python train.py --num_hidden_layers=14 --norm="layernorm" --norm_place="pre" --tie_word_embeddings=true --init_std_o=0.0132 --init_std_up=0.0698 --learning_rate=0.00536 --lr_mult_up=0.669 --doc_mask=true --train_tokens=208200000
Each number is 50 + 12 x the weight over the matrix's rms, rounded and kept within 0 to 99. Layers, rows and columns count from 0.

# layer 5 attention key, 256x256, rms 0.116, rows 0-42, columns 32-63
40 56 47 24 69 74 50 53 53 57 65 53 60 49 54 48 44 42 35 47 49 30 50 52 50 61 82 51 49 48 50 41
42 60 47 58 52 34 42 48 41 62 68 47 47 51 55 39 52 64 42 56 48 64 52 61 57 54 52 61 58 58 51 50
52 49 46 50 56 51 38 49 53 50 44 49 47 65 63 45 42 53 55 46 52 51 44 43 52 31 52 57 67 49 44 65
50 35 46 53 47 57 32 33 74 45 43 50 57 50 51 56 59 56 57 57 71 52 47 35 58 49 60 41 58 54 60 50
55 44 46 32 50 38 62 64 61 46 56 44 42 39 53 51 34 33 44 47 62 60 51 57 38 45 44 79 59 62 58 55
43 56 46 41 52 59 56 49 59 64 64 54 52 55 34 66 33 49 63 59 54 42 56 46 60 45 46 64 47 62 44 41
50 37 51 50 51 57 52 53 49 28 42 50 65 69 75 61 46 54 51 37 58 34 25 52 51 31 54 60 59 52 56 55
67 53 55 47 40 37 49 48 43 32 48 36 55 54 51 31 50 61 48 34 64 66 59 44 29 60 30 59 41 52 54 47
45 41 46 42 48 58 49 59 51 35 54 44 46 64 45 70 60 60 45 41 60 44 49 45 50 49 38 58 73 15 46 61
39 55 43 51 62 60 45 63 29 49 29 43 34 49 49 53 61 53 38 59 49 61 31 42 55 38 47 29 29 61 46 39
48 30 46 34 37 52 64 48 55 43 52 67 57 52 61 49 53 61 45 53 43 46 47 35 40 58 54 35 38 49 52 45
66 47 40 57 48 54 45 57 37 49 56 48 42 42 45 49 56 32 45 72 51 53 57 61 63 47 36 53 44 46 48 50
50 35 54 54 54 36 46 31 46 48 50 45 52 45 57 46 46 52 44 65 41 36 61 34 39 55 47 73 56 42 49 56
62 40 58 44 43 33 47 56 65 44 43 36 48 46 55 62 48 44 56 44 69 61 45 38 42 67 45 44 31 37 45 51
58 56 58 46 51 57 52 50 45 55 57 51 44 43 54 59 52 42 41 54 44 52 38 37 66 41 34 57 56 64 51 54
57 40 52 52 60 54 52 52 44 65 40 45 58 39 50 61 59 53 57 42 66 48 58 50 62 39 53 57 58 48 50 31
45 43 52 71 42 55 68 44 42 71 51 57 51 40 61 46 51 56 44 50 48 44 65 41 58 51 66 57 37 58 53 39
58 35 66 57 40 64 53 61 59 64 36 60 60 47 45 57 57 51 42 66 49 48 49 58 54 33 60 42 71 54 38 34
49 60 34 34 51 55 37 46 40 52 32 51 49 47 63 56 65 45 48 41 53 56 61 49 51 48 45 53 49 61 38 45
49 54 40 54 38 24 53 49 53 51 50 46 62 53 56 56 48 63 46 66 42 60 48 38 55 41 48 43 48 55 46 40
44 63 44 67 34 64 33 56 51 47 73 46 51 47 55 27 56 47 48 44 65 61 49 54 62 32 54 43 59 39 55 59
42 21 43 60 58 60 42 44 53 46 42 59 34 48 46 30 63 50 59 64 68 36 48 64 41 50 49 57 41 69 39 47
46 58 63 51 50 35 46 49 40 56 41 51 62 43 62 63 32 42 38 45 32 31 35 54 67 60 47 55 52 33 58 46
57 34 48 46 35 51 63 46 47 62 52 51 40 54 74 37 46 58 70 47 60 47 61 42 59 79 40 49 52 53 49 47
61 65 40 46 65 56 61 50 45 55 66 48 61 49 68 49 50 53 52 56 52 39 27 40 57 63 60 61 35 44 56 31
47 26 58 52 39 34 51 49 41 50 54 36 37 49 45 42 52 65 60 47 41 63 55 68 53 55 54 60 61 45 56 60
34 54 24 44 64 30 56 50 48 64 50 64 36 39 72 64 31 46 40 57 57 38 41 52 51 60 42 58 65 40 32 31
43 43 43 47 48 37 43 33 51 53 46 61 41 43 42 46 46 31 61 48 62 53 38 61 59 33 47 46 50 49 61 52
68 51 50 46 38 64 40 47 61 42 33 60 33 47 54 40 86 43 47 42 45 55 37 41 57 50 49 41 62 47 46 60
41 52 47 60 59 42 67 54 38 55 58 64 56 64 53 34 58 53 57 57 54 48 49 51 63 48 61 60 36 63 51 57
30 48 53 53 59 57 50 59 45 49 54 59 39 54 52 60 65 79 49 54 42 49 63 42 54 64 34 52 70 61 50 52
37 56 52 37 48 52 39 32 52 31 69 57 38 47 71 50 58 59 56 54 36 64 56 33 55 57 33 37 57 57 40 58
54 49 49 63 55 55 75 53 49 53 60 56 33 56 63 54 57 38 53 30 39 39 53 44 49 46 55 49 51 61 58 62
35 60 51 47 63 42 39 41 45 60 51 51 53 56 36 60 63 54 39 40 52 39 54 55 57 73 64 61 30 52 53 46
47 61 56 43 43 43 57 66 43 34 59 52 61 63 59 47 59 57 56 52 52 45 54 58 50 46 32 52 47 46 44 55
60 49 40 42 43 43 32 54 44 58 40 67 41 56 44 52 49 51 49 43 74 56 60 42 52 44 38 53 59 71 48 59
38 64 65 58 44 38 35 56 59 39 42 51 44 47 55 54 57 55 39 49 58 66 38 40 48 52 29 58 35 53 43 40
73 49 43 58 57 51 48 51 61 53 28 54 23 38 38 68 53 48 40 52 64 37 54 59 59 37 55 45 49 58 54 67
56 49 53 59 60 58 63 62 48 37 60 36 53 57 54 56 66 39 74 42 56 35 62 57 61 62 51 52 67 53 37 52
22 40 77 56 55 60 40 56 47 58 47 38 51 54 69 53 44 53 37 67 47 42 39 66 32 53 46 51 68 51 47 42
41 68 58 48 52 55 49 50 54 48 55 53 45 69 49 46 53 58 47 47 81 45 40 51 58 56 54 45 47 55 57 49
61 49 54 69 45 42 51 53 50 48 44 63 48 32 31 57 61 37 61 40 56 61 61 60 46 48 62 55 58 64 62 42
46 44 35 55 39 51 68 59 36 39 46 41 56 45 43 45 39 44 40 59 56 46 75 45 49 54 71 42 36 62 43 48